Each number is 500 + 50 x the weight over its row's rms, rounded and kept within 0 to 999. Layers, rows and columns count from 0. Numbers have three digits each. The size before them is the row's rms in percent of the matrix's.

# up: layer 11 MLP up, 896x448, rms 0.0686, rows 872-895, columns 112-223
# down: layer 11 MLP down (transposed), 896x448, rms 0.0762, rows 872-895, columns 112-223
up872 099:522482505465421502484442507473444533423447436475514436465550515614430498561579521470540521527525559508440460367458586461538424455516460415483618455498528464531456536579512507469535603492482549574452443556554476501491471585581495497565501518477563461405486512583572473471505531571507500517523450444472479537568543483499514495570568433393
down872 095:528573385595560520536471530487513584441551473578546464498543462453476516504523463507512506544535544457489441519529522504491537502556480498475547484415463447558537497479530468519372400442563473529550436430437496454514449470517469508495514560476515485498521514483431497552452500483522518500442540589542395591468536497566442363575536575596
up873 100:423540566491462556473468502507462477549547548552494504533567532442548498535497534539469510467564546480456545608502441509516552514484416533449416459498497508506487544555579456520394562596436534506497604509460582566460408436519479515498470558441464514467576490472402540500483436487560559489506462551401483458483498495430553387547564425544
down873 112:517568483545520442532484476504520445398559495438520515517548509544529527478534374506548473563491454450521431504336515538590539491480546567485440480504504480603513472469491582449497556464458583540493523520473551520414520536496541510566535583464455510548472524484505563538525519528459431491483469474502531463507490477473510455534532405534
up874 103:539558521550445447520474464462534498419557480452560523496561572472398568524538497510564564385552496467494393593524558450457608454507536497464581616499519577462479527571552488507505472527442534465503544475493399498625551519461545432473388498488483502529668474431533411516544524524544457546534493508442475494563526423504502449447511435553
down874 100:495539546530530446432505461520475602581588407603427505458444481549448503489546517478496509604547548444518519588478475518444465520556355453553500528422470530415415447468578439445495591518525467461499553489449520420496549506474408566511580501487504533441423499555498534702469543468539482549540511503525566525504356479533541583586472532527
up875 104:570428476497446475510642525465564540555471506473549487423513460489456568575477488311483454476507367500525509465448470470490441612495590533500447568489471493548615529538459489532401524513483509489510502561441534538518434408579478498391518470514549489514448487542449442510463511448507482458465527509512517518543493474482517523531557546630
down875 104:488508648541487504495450441482513478518520404497422458505502502510463539537515474657504546583450574507466532430501470512564537528518466408408561475416534541541563477498551483466447400485465560461469551572513503544443531497480498400527514559433482503496434416552469471429488541537493506451487460483510456524502495487496492556426525521485
up876 094:490527505511507521468529538528464568575406509508548437522439436481599439568524540439538469547489462597539468552424510504418478509492524626492445479492500435528446576546472521522464517548413453557497450481509414431494506478408422531525525517404513474471462514388521539471492528527502400510533572453497471548447537529511463482568464511413
down876 084:490523343573489462489525474546541405469523565523387483586560523450494476524474533492518524454514490446493505494368465469524432501550546371456505488507516440598514488533498518528499473550520465534488497476556484574463489497492500465504388527557486547547516491513467511512586491531434507565491545505574431446520427471410509463473489480542
up877 093:500613426510499453374525587550553532502520535518523478488488576462502436512578488511496454586462431523589508435488525515569439441482415455452469456567562441477481442498453430513565501446471585472518574549497542503445557478485482473563439457471524408540522559552417541530478502560513580457488518516565535556620402524477518515466473472570
down877 106:478457550454484534458419516460498483385435445438514497493467487571513591556504513469598526547484508569435515522533440455492539505565510462534507475486536492583441500513528523479471506501429562459504461571493477457601554439462506489439573479530474525442546427467523541447542480510525497485604487445526465468542427482460503519455542459487
up878 105:487511485479482508545577546479493508545578479506488495536524479473520574430556460446495521369500436457587518546572553506488465382516469490436530467551561419472517545524537426509522398502562485507441510521446525510499525665579528425416527443493597526513479529476518547495533545394579442492553432534528361428535463447446529517517492376484
down878 101:481468504470455534483461516495507517457479478479533479476407544482555461420393537551482524606472504668443451487473555536503577613537454466563493495475402528455473490438480544492439536519486499466496485469591498505443430470526487503524461559506429481544508486571417392431477470577462527500451537422468578560410497440475458527484487552540
up879 097:551453466571478508513480528368528551524489470539551392619479442415519564517471495452437467551485461570526520441528476534466507474445473504551402443566453458535483538425506514516512577407518487495492518446552448542443463597484494366543553456473557441526478513429569492533486403465424506486588612585473443562473424492488466490524596551528
down879 101:500547362529524503489589501459438425564593564521536470575478475437408554563388498540451544554515541489444551527504501462483542463516438468523379521498511496521499459560447457538374533406532489500464557549460459507542415529453532438482459524505488474531520449502509461606470519467509533415619487479522544522433504522587457571463526520524
up880 107:475482466520501535510553572448503548466533515416484585456580460518526609540614514406411407448485422410507454470463531521629435482548548416611411469490571475539525551548401542571494445534469576498514420409464458428599431500467483395576496491525570584593488525495525544541603518523495575509460561504525579588482429467498448481586431603581
down880 108:555486557484564531574537496500507507547530515474539483458554504542541563517484450499610428526534506465464400483441533430503516483555456595542540463499399509531522452486464495516559465537455522497533523537439485529492525536535467496590518409491528450524449596472543554541398466469483468470529461541509548540476468569511504585575430411395
up881 096:535611479414587477399516518496486464431529462526512560473530635434498461574541550597397483473457545469499467468514587501584510581495515464530453622516539547503519519431542493514552438476522545507467515496515399601538592520492469417521424516428470491471545461462477530531512475511470424501548533498528494549512436481453538497481555517542
down881 097:481467515473542567501439480491573541528561508517503479528416487528485484629419592500478412577473547480514442531495485551521537534477518525572440396540469518491517477479492406467554429440495466561534418428449493507576553460521444569580530497542616528547575416480515531560569465534536492506553372518548402501438506570631427510463501507604
up882 095:528579488540507500522538573520472495562429486408470536490511489562550505460500508512517507584483495511527483458580493501524498509493486400475483524545455551475431500556549431506526529512506432559515544469466527426475504491377498542566546547531570619524455571563506422421526551379527481451450585533473473474445497431552539544566546528584
down882 101:546493485565527455513577523595586349560497494612423519427473508534454539580518450398498522459438488503466525502544522476482511581483464426477478596548603433473548481538477468534482421558462524454433458404528445442561495493537611521509510440458472502475492516549524519718515496558422561510485516552487542458589556468502553498540563441493
up883 100:479495559429544580567574457458370506468465464619563528403385518456458460511460472426514507498518533525558515473549512513516447427471528453424402443457463551515525512508530506445543576439513472466499521497474531563565477614535504541507414446464553582428427541520454606509492480453462456553527440529452563506454482480510491514505558494427
down883 096:528517545492498581492522454505456444466395530497495516546529515464432485501473558501581586536511537558646527505501460537452395368614419506510430555560471543417526502457414445470492502461469463552413570433476428473495390420537510483555485501495506500449465500472569509644506402487498583462437538511448568477473527489523487432480514577472
up884 098:371481529464450403455562493480501489542512514465516435531574536552463484608530435578552530420510527573540516555396547472454534474377516590452509547499465542497445568517500507488449575505521447500438416448554415536489529542569540488540449527447519450490508480403469450489399498475557428530483453464393545444580435364438581548501561435444
down884 101:439452527552568510541467441495553519465643515532575530435527514512534482544452565526625491561492523578483478462486490478563538527492530471539502505502463492477429507549556525600514562526467508561452374511466543502472505571525545549540558515478481433434558449424564534507439451489591523605433522518594599501476511535586586490492510491513
up885 102:529534428545478501482457557544392410468383526436515529469476515497483479557554402539501527457472484395481455505494516445523494463623419430495393560441545464518525561451567491428492460576528499519421548507511475489538451470530486495453419437514583460612417578528583477543496469522449476481486555555401498647498440504472433531558515484530
down885 097:511553546609431560506493487441493504499493479498534496489595545539547463486550512499473512456618623460517531451505534579483477517439516538495273420406542476527538548413505518533523451509461477468530553555486509436537516495480510456507506534451573449560469434425481481497493489469433507476488583522515482564545463486466475541544518513502
up886 090:525417508619496430527492510516440507472531439383569524510503565459458473460506455470538497531430488449421460498561464566431546466338516436481532437433576390562486527461480533529485457469458539553528446468496428466524464449512486448617523562469421580479448493491574520413487529555598504604514516479515553521447463530505564492470449487518
down886 096:406533580470559574460476551523537546516468581577572540544477462563435481488448553502534495451555525586472519492478420443498501532500478515524516518551493554525524508488539502492551461456501523451513417489427497537475442521475546546569515577571425428466522533557492591390504500498500482578449539447537493457498573595494502556548473491495
up887 096:618464432539500469558585507485502512478463468507477498498479665506526481525477512535512575511540508566441466490492446586581442464487498474523542401495486507349643507464527514410488483561624503523497500447588422519427580557493468517553506488528524484475562517445504462542482534542449472480459568484509521522544491401480494453490507537478
down887 095:492501308575416506515530502495446468542528548409525555476482515549511407495497376518427578450522536514511472579464504464500484471562464437571511512500505564493596491553574561556525510468483515521517543486458496469447440540478517590566636486571421533524465443518588441152483484495436568605514499599479461462486519566451423511473486553474
up888 099:511490476500468567496479481484569464461457453556533452426564565484504532455564580456482506525415570523501574497461508480536402524534539432418476472585509420475504495474554478457461417504402527453581532489477511516446476460530604491519497460528560490508458553538517549538480497484440428500436443468509493433555417430446514509457511466585
down888 085:519489488481465430473474532478508468497513510475558615507572444510464511510486489571418574492467601506560493519483501520527466473432528495547545521533443497412450476584515451464482525400548403414479614363547482567508439427634424522457502558493587437442455556464484523398568438447572572472507542445536488460483480460477458575478513532565
up889 105:537483459549455511442513595497445548425560359564431487581472502552486441459499523503552544489490566560548475545571541511496513526513437495498527521506617499589491546444471443492485472575519539610476487427483478392478497536514451475378435499547379498440601529514523538552492452427451438439561494554507525504510486541517550572426462533549
down889 098:448394592495541433505504536530530592553435375554523498488486518519479536530548567496489532515480454525473478550581439505513501542466448560497475538500507471495527482627427460443416598500483426445591489583538441481520511613605496450404488495444468447554535526476443430492565424432488377470459623539470445566510447493475454410460489477535
up890 097:587494541446449496489486485463517469500478461447531522480410525501403484490567559448568518488500558543511542516498454511454520476469509520468538435470520427461580555514536558512456484403540558418540480502500451458554531565395394517536530481385570653499539445478477554446455519497495463510536444482619366498573488472528506381554478533510
down890 099:500583470497490447488591502515572495539509480510524529540538395513476465538430364425437472393630519447502504418549536571522511435552530590485584399523554502523465501625493459489526420533584485499484480555488491496518530509545562412509534503515565483522431421502511548294499447503500589484555537512452583486511539610503607530509495447527
up891 094:591588406549461507519550521481457562463506551451457502521535424530461483458516433568457552484601488486426515515415503594566553522521562570505468477439423454492549533488463454560458415448516536494415559491537538586570503495554601549566527489455518501487566431441577504506402555497481468538501481484602477514566509444510450564503478494497
down891 086:407560534455526497481487569511503480522475424595597481420432551451542538526448350445375487522475437546476421491513485536559410481576518452500579478630467569543532445514459489597559479408517477479524534450573545397438482439518527470523498542509445532471524586480441482512561468484396577506417557496491436633503536503436409424560528449463
up892 089:589410549583565525458530538509424551561477453533470516429463481526541394532471565518522516487572514575444492507591463510490523483544443523464409494539529427479550449552603490478466509508467543579515502457523433526516503471504527444549453564552531523476467521538506461455475575495549558448430551417519523463518527464526536548574526504537
down892 088:465546598465463534489557502497583436497531490537465496522536434532480456445474493496463501541520507559505427552558543510499531519439453551466502562459400532521590506528471397493557560472543452497556460543497520511393439528475577480447471416506520452504517539553520591242461446505507549528539487571507474511500553419582445550428494443479
up893 103:493436480437542602548484394505574559516532515495541537499404490498586512500517485453493498441545539505503466634365470510534456598446396503575543431551440431409506512563491496528470562466476505604376558479473492434528464460498515535443510455490506474539462473546462483535487460557470454573510544459546468505552570569515583591515524498531
down893 093:514547401597499593503492557455511473540472535410570506510460541522569475445450465481560524484472492485462536497526399534542498433499575435507556344348458601489592444573430518452470579551473513403476415483551519509486552507462452486538572510437449441512439514445541530445495536596489593498553560480417450482518453363451510506553438465581
up894 092:426534500444458513472425520614535491435467596517514427552508424409461491481518491535494547503498520483574462475583515479503521430541419497495494542489487501548476428525521542465564490507392537438512535494447519482528493420510511518513494587489512525536507440489499615498557463511515498617435455399522497509511432550512514510520417434487
down894 084:488525463522483534451570489586431473578470393531362520451547551453501498524493507503515518421522416454529496517480505503506557592559529451465574544526458469550520486464539514503434549481491490498505507487534522526499443480510552585470442472495547485454533541487480555538489500612477485525497484445570441497553407484509550570471483519509
up895 100:568510564512538461507462508459426502476634485559552549468500453434550430441467462573426442471459522497554541417402512588472438483566475510422500528467505473443482515518498470519558548592474554443411404512538546461450488603489463400540463536519549442411545467499452562506460543509517522491455447573499527557511459515537457525519430513480
down895 102:517511649510513561467576470508467489484532497437473505451582519451528506548529583493498524426510405506489498422458634504528598476497550454563454475473520568500502555567461548486434548452523413490495565600531530460562429535460449578610540525542520516619537563429509527563511556543508483446482451453502575580519488559523483518512512385502